Part of a small language model's weights.
Size: 15 layers, 2 heads of 128, MLP 1024 tanh GELU, 14.1M parameters.
Architecture: LayerNorm before each block, learned positions, biases, tied embeddings.
Each number is 128 + 24 x the weight over its row's rms, rounded and kept within 0 to 255. Layers, rows and columns count from 0. Numbers have three digits each. The size before them is the row's rms in percent of the matrix's.

# layer 11 attention output, 256x256, rms 0.118, rows 106-156, columns 128-255
100:088142131144200124144125077115101136143137099152127109128106129146103138120129123139136123150140129161091153129123142129112120133100113107147132069135110144087119167157105132152135108120117143127165065131165068136139132151114104097165108138170137153167079110158107128091113150159167109146135126103116185077202115107147149145138133094126102151171123100154163148128129091180096143130131
090:166143149116142151160135170133145073136147141115122098137167161091111174144109145106111096119143128134162132130112137120126115154159100146119126129133138130146111084103153171165119135134102140106158104103067167136141138108152131145121161108169142137110119157148154155142090138067123134137120140139141137119171158103173042137168137123116148152165126150111125206169178102117129119113120
103:121105106072125169148116121140190178123139157132098126154117170175125122128131122140162151102132136105149138147166088113101176080181142149097147113136102148164131079162161144074156125119137159140125115100079161148115144147164102185148146156112185141130132147126100142188136143162109177118092129131135161143148134126127137107129099103121148103109096165086156131108156093144164166107143
101:113174110127147157113089110127121122115103140133156063197138115094136132155125139076124125124071189152121091171119135119125158165104109128066121134112109145174122138177119153127132134094092123172151190142140106144153117152111126122134161164126136172120098113165148131167139115142139101093127123137138109120143137152111135138139179142097107121091113060126111144153100076144104074127152
093:136119085125125138173090126112115128129122103098090120173116144113150120127119113087143139120137090130129146146135185099123135109146135160106128119091166150141081111111151126121143147151117130137110134143100131161129069156117086127138150151156142101125151091125127130117111175141128097107135122061107117105118113103100106157115105109135198114122132151095108146087128149087109093124119
099:122096153169131129124087132174138126138087142122113099092121111137166146157105159118152138161156116165108104146130153134167162138140113147107088152121139095105176142106138138161137117132118134101148171147120128127153092099120173075144167116131127098131180131115119120190118114153145116102141109119141067155091159126144101103105092139126138106087193133157137098153119102132076128154127
100:096098147122101139109105155175157145102159132153141147184162139125122157156128130103117095113169131121096156176127134088101122132106152148107132115142140115153088132127132154138112076146086168166164102138101140100098171144123114166151129141086132072150153145148126068129145115125178188058094138099159133177167125160152130171107143149153115146158126145164111109134120106152126144081068
102:134110119130133105132143109141107127103117132138079119157176094188133136105151146135181139072106084076147158124118139122144150146139207165122127140141107133149170133147102133116155142069097097126135110169163173163117162145120129101128100120102150138120148119124105141131101157094136106149125170144125130162102094149165138177100119120127094120128138118109138078093151138139139078134116
098:100141104138119092097086163109162128120168090147107115147157093125116093128124148113094112148120131104090103158130126102129164138114129151144129159143161160129133169116097146127119150158093125128127124070148154150117161091125099161078122157128122137116097139112096105122145095127158121128193139122082066115162135145141148118151091135124118170173138116181197138112120113112128084142137
104:145131133123099125130141112141108133103084089125119122134152098092159118124107161134125131144138084140070160084091163134144102144092135148097130170141109147139136141138084110117129096106105144105166132117102212115105119091120102127114158127151140163123156118143092160169125156094112121130104112137166112110136085172162143134174119131121115106128146092111097112096190114135075188125106
110:153132120113144130146172113081136124117135113152127148123101133165108154092109167123144132125151116113131142132089146103142141120114122117142080101170105125084112119112108128114160127159115141130055092130111145091149062146190118128121170108118112118117126095142145195151135102138143097126078134109098126152164102135111132112077131115107131156169074130149168124152074142169150099142129
088:104156137125110158128125127131118166072119120126185132147094133108133137094149143117157139161180143146112105163127181116122147136093074142149076139158102176161130156118109100132122111125171129084131115117160168098110127150082144146135138135050137117082113150101080106155158123092124099117127121111103130174105108127098091144170166157162149125145135114114160120126123097102154169114158
099:101127101101151108104132098164149150147119137102136094093128069144115136122090164152073150133141135125176164093090065146083096155133133158114118149083142173139113184173135132107116092133153134168133163127141154110130119162070157131164101135101102134119177138127131166162119081124136123083131141132142128125106168153103156115132120139117171095068107157180146119090137115131109080121143
098:134129118138114186102173141092119097134180073143117199098125119076114106150123143090154133126131159125139165124156128140124169109145102100109159115129127084142116172158145175141098107119146109073162122105134070096108128123147088180074113174127133138106158203134125082155128107172102133150121139137172084145133122102145202118096135135075154124108129126114147124178120141136103190158117
107:146135104134152093163151090124118124135151119143121127125173108124116101092108142131125152149089117164079169159228126106155119102195119096114117148125143135159148114123150078128101144083123126167136136098135138139127142158122094149092127133147167113117106079092159123111124166110093113124125131165184129098138085158142141115189134128153087146128122112131176141100130129123118137035137
103:196170141161124138098118125176128113172130088102096152143154119140127093129129103136146114128115109103141122100138054211119131185094100112129141155097148170073142138092178133097096143119117143136132115132170125151149118139134119158160107156098156143150162116119091062102128135147139088107081140201109110129163118098109097142104145148165094101143152151130158146154130145162108150114125
098:145151100098147096070133130156147106156166150147072130151166108111106133103149164143161099115163143139124110103140146099161100175113143155107087100136113128122129156110146147112183118148153138144146098143098140130159157143137057120169142094149168096133108130091128109118087119122066145093163143129127120107166136151127142107150125157111132130144152102113103074100133116102133109145148
100:117129104097098090133142172113119119128149153099121117140153100139150129126094151108136133159119157135125110101118073160106148110140139122206103058124116112143136140165116111138126105151147106051108141088147092130081107102150123124138185172142138114146115142145119138156113216130090094128096155144121139131138119134162147077111120138133113120155103160131114111094077137115122124134138
104:104152103135181091114097126111076141147171116135101094149140128106080104136143110115112180138127121121068114148123124121118072121170096095134137124164102169102117133101190122181106168112121131079137113127126132156102140122150074102126144134099129130142133149098122085133134086147187089173090114169193147150143135157123118084162161136149129087144124122137152089155156095161122147179124
099:134124114123139169092138108076124131120131134114122118091117145175066130135083161109133094113190181178148112156112173137161128122106138120165105143100133118154125125124153148111167137088119135136125133120143143135156135089121133089090150109130097128169134107131161140124108067115087176172118101073176128155155116109155115091107140139138139102134116101150126087115196110115094134192138
090:165125151151109132118100149106138144135105136124165138153119120097183149113122176144105143136122115122155114112135115121165148130202124113078120124142087101113147089161146112122151132110100100100137104206128168176119101127156115134148127140114097122110137147144103106150153162126137168151127135122178166166140143134169103155167120142153149172131093164062092119094102146135147131143149
103:079108139115162090131120159140152081109122115127161165124073148130132130078116107134144128122114108125125119092113109087084121173120121135138094137129089167164157115143173132073140107168124110169157150155123169134130141142130090164095073114088156144109133134191133146091145087117130149128114132082149126136165098086117150097111181122113154133145144150103091105130101118183116135135118
101:077131125198178125162107097114186097123126124133132100163103125142139077080116141121124141112134116108107108127147151132110166122145147104112147125105175139134115136135066179119167143108081133136132155164099118085150139152144090098091142118073130168166129124127078127151151143122153103119096124127142141106134173148095098162159105143123173133098093144160161138137103165138108154105148
112:118087135166055085118112126160139083048181157108108155100143140151167124107101165118117081131135156136078098119156119143146096147080138144150168099167114138102118156127101116156093102121107125098103110111109126104178108136120130110109156125115166168159145115121100099111135093168125123121143108122098152103097155173140131117153139135089115125132134111128052124167159111090148137123158
099:089143121133171106160110149144150165126122139137130101166135114120085140133165073171124084139086136134163133095131144142127124150122123106126140118124171124169160132113144156098113158149113145097185115070144179102160097104122113158113098100158100096113141118124135119100130168149127156120162173123097144089115173124143139153076167103104104128137110162110100124189114079095140126076120
103:184149086191084117153171143097153141150124114107165115162078080131128133155093137120124082120112112114114035136095125110149142122145179151137096144080148159116107141106154160149105132159171090110142096130135088178126159143155163110155067102139114124112093138110158120115103154153161117132141109112111143062124132147121118127149145097116130173096152084083161135150119135146121099097160
103:097117164100141144135128154069158131078159128168161118180142109116105130142102157148148134081111109187094167122161137098158135107110054152146143098108165141101041117131138135163154126097092088147114104119125155137134145162128119080152094123125105116141140151167149118121143148102165091113148101108160133083095106086089078106139126136114092133153156139109134076121134152056109117126130
093:130093166116163135101134139105083224114104113107146100113113162132113144137120161066106144151124110160165129118130154127148189108108148150084135150163122139141125140159156080074145153089093098143143162130184149129114074120155117138148133107120115124140117164149131146153119141091081117125138168165090137188123123117137086072136160088126111151149126126118105156106150112130118127104175
086:136097177174154144163156145180127138127103119167101121114098134115078093102149096110078135161150148160133096137113135109098154125049136121108160128131126129166113163110138115111155089133159130127167144173128099124123149119130107068119160127152099125110107138138148076121171119129160147122116130083134136193101115133143122098109120103101124106140154108115162114105134131130145208150103
102:085095140102105103145150152145156079141118082120144175116134105099135089111162155149118138105099114145153146104178131159143118121138082163121183150118126175170124121085122156112106131144119149131128131119161155103103167094149091145148157150112136087118149099157149129146119150119135154139138120186094065147057160117050081162115070123113129145131134139117112084158145165140128112117105
097:122108134147125144150114092140124091126136102163105122107105109136128072169104172114148103146191090138150144133125114092177139085127090114118109121162138150139119131152082157105121169104048140141143130129144121115143102119125116102163149082176170118110074125155113101149189144124138146121167112120154160107151112122168092179146129122115106172142161095118131131117149129122152131108114
126:149115129079119113160101130132149132115148081142153111169147147098170062093118137116098083152102116146133127103136135103117121120122167131098102113136139159151169081163145090125120075129149152096117064109091115121137073084083157097100141152114090130123148143077140139119104143139099111128164113109100098129145119139116058118115125117145155159116178177111093119093134145115122184166118
093:102097119121160157136171136090148158129094129119144118155118127117117156112114113160119160145106167139110128142128122202094144153156134166159192116127117163138106155172160123141161139162151140109063141129127097137152081099122083128088134133112109106148145095126152114125095180115165143123121138137150108082121131097113174151116121120143166167121108151080144132100149153107110173110108
098:146111155150151135151168079132099135143129154114171128177123117172080109153134106135132101125095074091118102144157138151124064091129147141147098142148095118110136133115128069144093129104124131121150159115139133101166096102160143146157103143082123140108141110138110145139117164147163108134139125110109197086112116134099115158121107132126078127124113147158114110119098139085144102190086
097:124109108115137127130103130132122108091125149118116148104083135132139112114159107134125139122113118199095128061117140098159139106152150117121118121187137132091117145128119124125121115102095148153154166132127124158166114144153128140130143151163184105102120132102078101155136154133073141123144155134114072140131134132097119111160160142095194096130102149146151120103076117157149117187108
092:105119115089106113132131120129120114135085128139088097120117108137103104097126154088112080124139144107167127124131108129131100176163109106123151096149117125091112106150144091107099117063138113117119126097147131140104123175114131137150101173162153149130171149102178164086152087112129105073087128096146075131084094114151148149146128105097095125096148132136116173123140146113173138141161
098:171123136105160147156155158117109114134110156110142101102164139102191135130083132169161151093116127132142112183144120080126119120161101149146102113187121154153118130122146148103142119107070146102142101110120106128116142098097126176102146116155144123127126105166119110083109127086181129120140137091138117106165118055127122099151114119136151186110129121150133101136163137149126099196125
100:191146147109127151104097123139139125128092132152139110109085119086139146142149168111143113151093082104136140171107146103118137151119116086133153093089141139125128135144124113125135114120112153141138111166112117158130144142086213107170163143153129127165150126186151175120137108106156187113154088142129075121119174149099145172173090101078162138140102123117129101155091143124134122159110
099:122093121136113127115184094132150128113099135105105114144092104111112138094151155111136121122132130098128156123134118061189152143146120072079100126120135124071120095099086144121149145116114083105127076134091110190065135061172128125103166089114154129131103131141157139144108117116181111171150150145195134105095124127191134165119152114136079141125086083143091159120093101114098151123098
093:084188152147127077128132082112127151133107162162124148090126155147090130087165110130141116150070154094143089135117077174133166173135121125062111116128153151102096145140109131135155096117154147169123126128140119155104131125118099099145169134119106141145138167084088130101129100070097090101139142094114136117167144145111147158120122101171105105179083123112125179109118144129128132108143
111:080164178132117142127146128168170110116099188132131130072124139122131174117143104077111125090109125169095139085169120145092123156129122071122107126139131134125065139131088138129145127148124095106101105131103137089114159146083117102135132095090127111155121068080113150146136157158153120090137098115096161093134062133140132111121150136120130100128138080181103177135133151158141118106094
102:142101152109085084130144119104178143080110115123113119124114149155104127121068146098119105096106099113166137141117207165165165139136090105127169109114106115071116121163160105122162140148158145136091117130150141183092138139178198128149097105150165144149114127061152143177144133147112173143142181162137119117098128150086099163149163151126127107127145099166104115126089143101138144157110
098:195172149114118162166131166101116127116130114107136176144119138151154104148168127190072116116146113132118105179075103070172052117118091134138113137091133099148115093148120109137115126170112109133130092144161128139137120155075149117134152108072137149093120124141123169129144106112126087136124114132190163139106129107121166097138124136165145133165115116101117140128133163133136180135115
093:145135095093112146130158141140105173104128146116123137166108135135139111142103094130110132148117086138070147131159118129139097107155140117105112128135132103099127147119177154104087098159068082130130138127137095111119137126161096132144142137122172093079104155121076142141146106137065136120121159185117143189160154144103075147115111113155131188184115139125146131117132087065088145133133
099:137140139107113147114130150168162113118154136168135152101088102123164148135128103135097139121100164081175135159087144175120092122127137132171117118111053112142138118124168141121122175125116080111197129133095130114120135133141112116132098105145132089132097138131145103117109148112104130129112133192171139142095102057201123094124088099164089098165116142111093151122135129128183160108131
091:137108189119106129132092140023128111133123096160131095140145131132154129135114121131190121121098122147165084138116132123098114119143163142124155128144137165146134129112179118130139120161142106137156164115117128156130127149113137149134157131096086124122161133095140117129090097102151123147100120125086061157132086118135080147145092152115075138072105104142125101109085101143123130108149
106:081117127137107114167078128146137138133108136124182139117111138092114144104174109070129120157077138086079140102181143129058085161142131135180104110081096130158118116140116076102116141202137147123121141109159084100126122159130098175125131081165139095122149113098115119087153137143096148094111120127128146120143149146151152108111111122147180184113095121076139071137096146099097139177152
098:129138120127117113108091083092115131126133106111102158124147111152125144151146108089177138159108048163129117100093127139099136067148119144153125105126108110114109115150157137099144179154114118168076131193124112157063122115101090128171098143105096117144144104073152111184120144103118066127103128118116115105137144133127099140136127061121181163134126138140120125145156116131104118119091
106:102098137090085137074192106137128133136157115100125090117117131202137168134121127119082124124152080085110132153123145137114152135149134063077144098176140114155146153154108115158131159131158119114160116114103148152158129098113126168143118112124168153132115095156155152105127168105111167133157142134171174101134128151103104100106078104118110162114152120071134181123157117094085111136098
104:168120147152112174145144090101171159160127106139096106120068116175155126166126114138154120107153168141114123110112119124115139085152131107181197101109122123066164138104129110085113102151081171119128110130159124163093100107111156161105127078120097095095126123072141139144135103164115086072130136121103161130137113172100117129111128116086158128074137098138127115115136154132120132100183
109:122143130153126136133106114146165144157104127108172116108154098156129151156136123142114136125149122118129136113150170164124111069168098073070103070167139173103110108110138126124132140162131135084110112136080111090115147127142155151195145106154095105132124100119130068179122136136170117149174138166124170106127144077080102123109095141119141138141104088119162099097159093163136114104097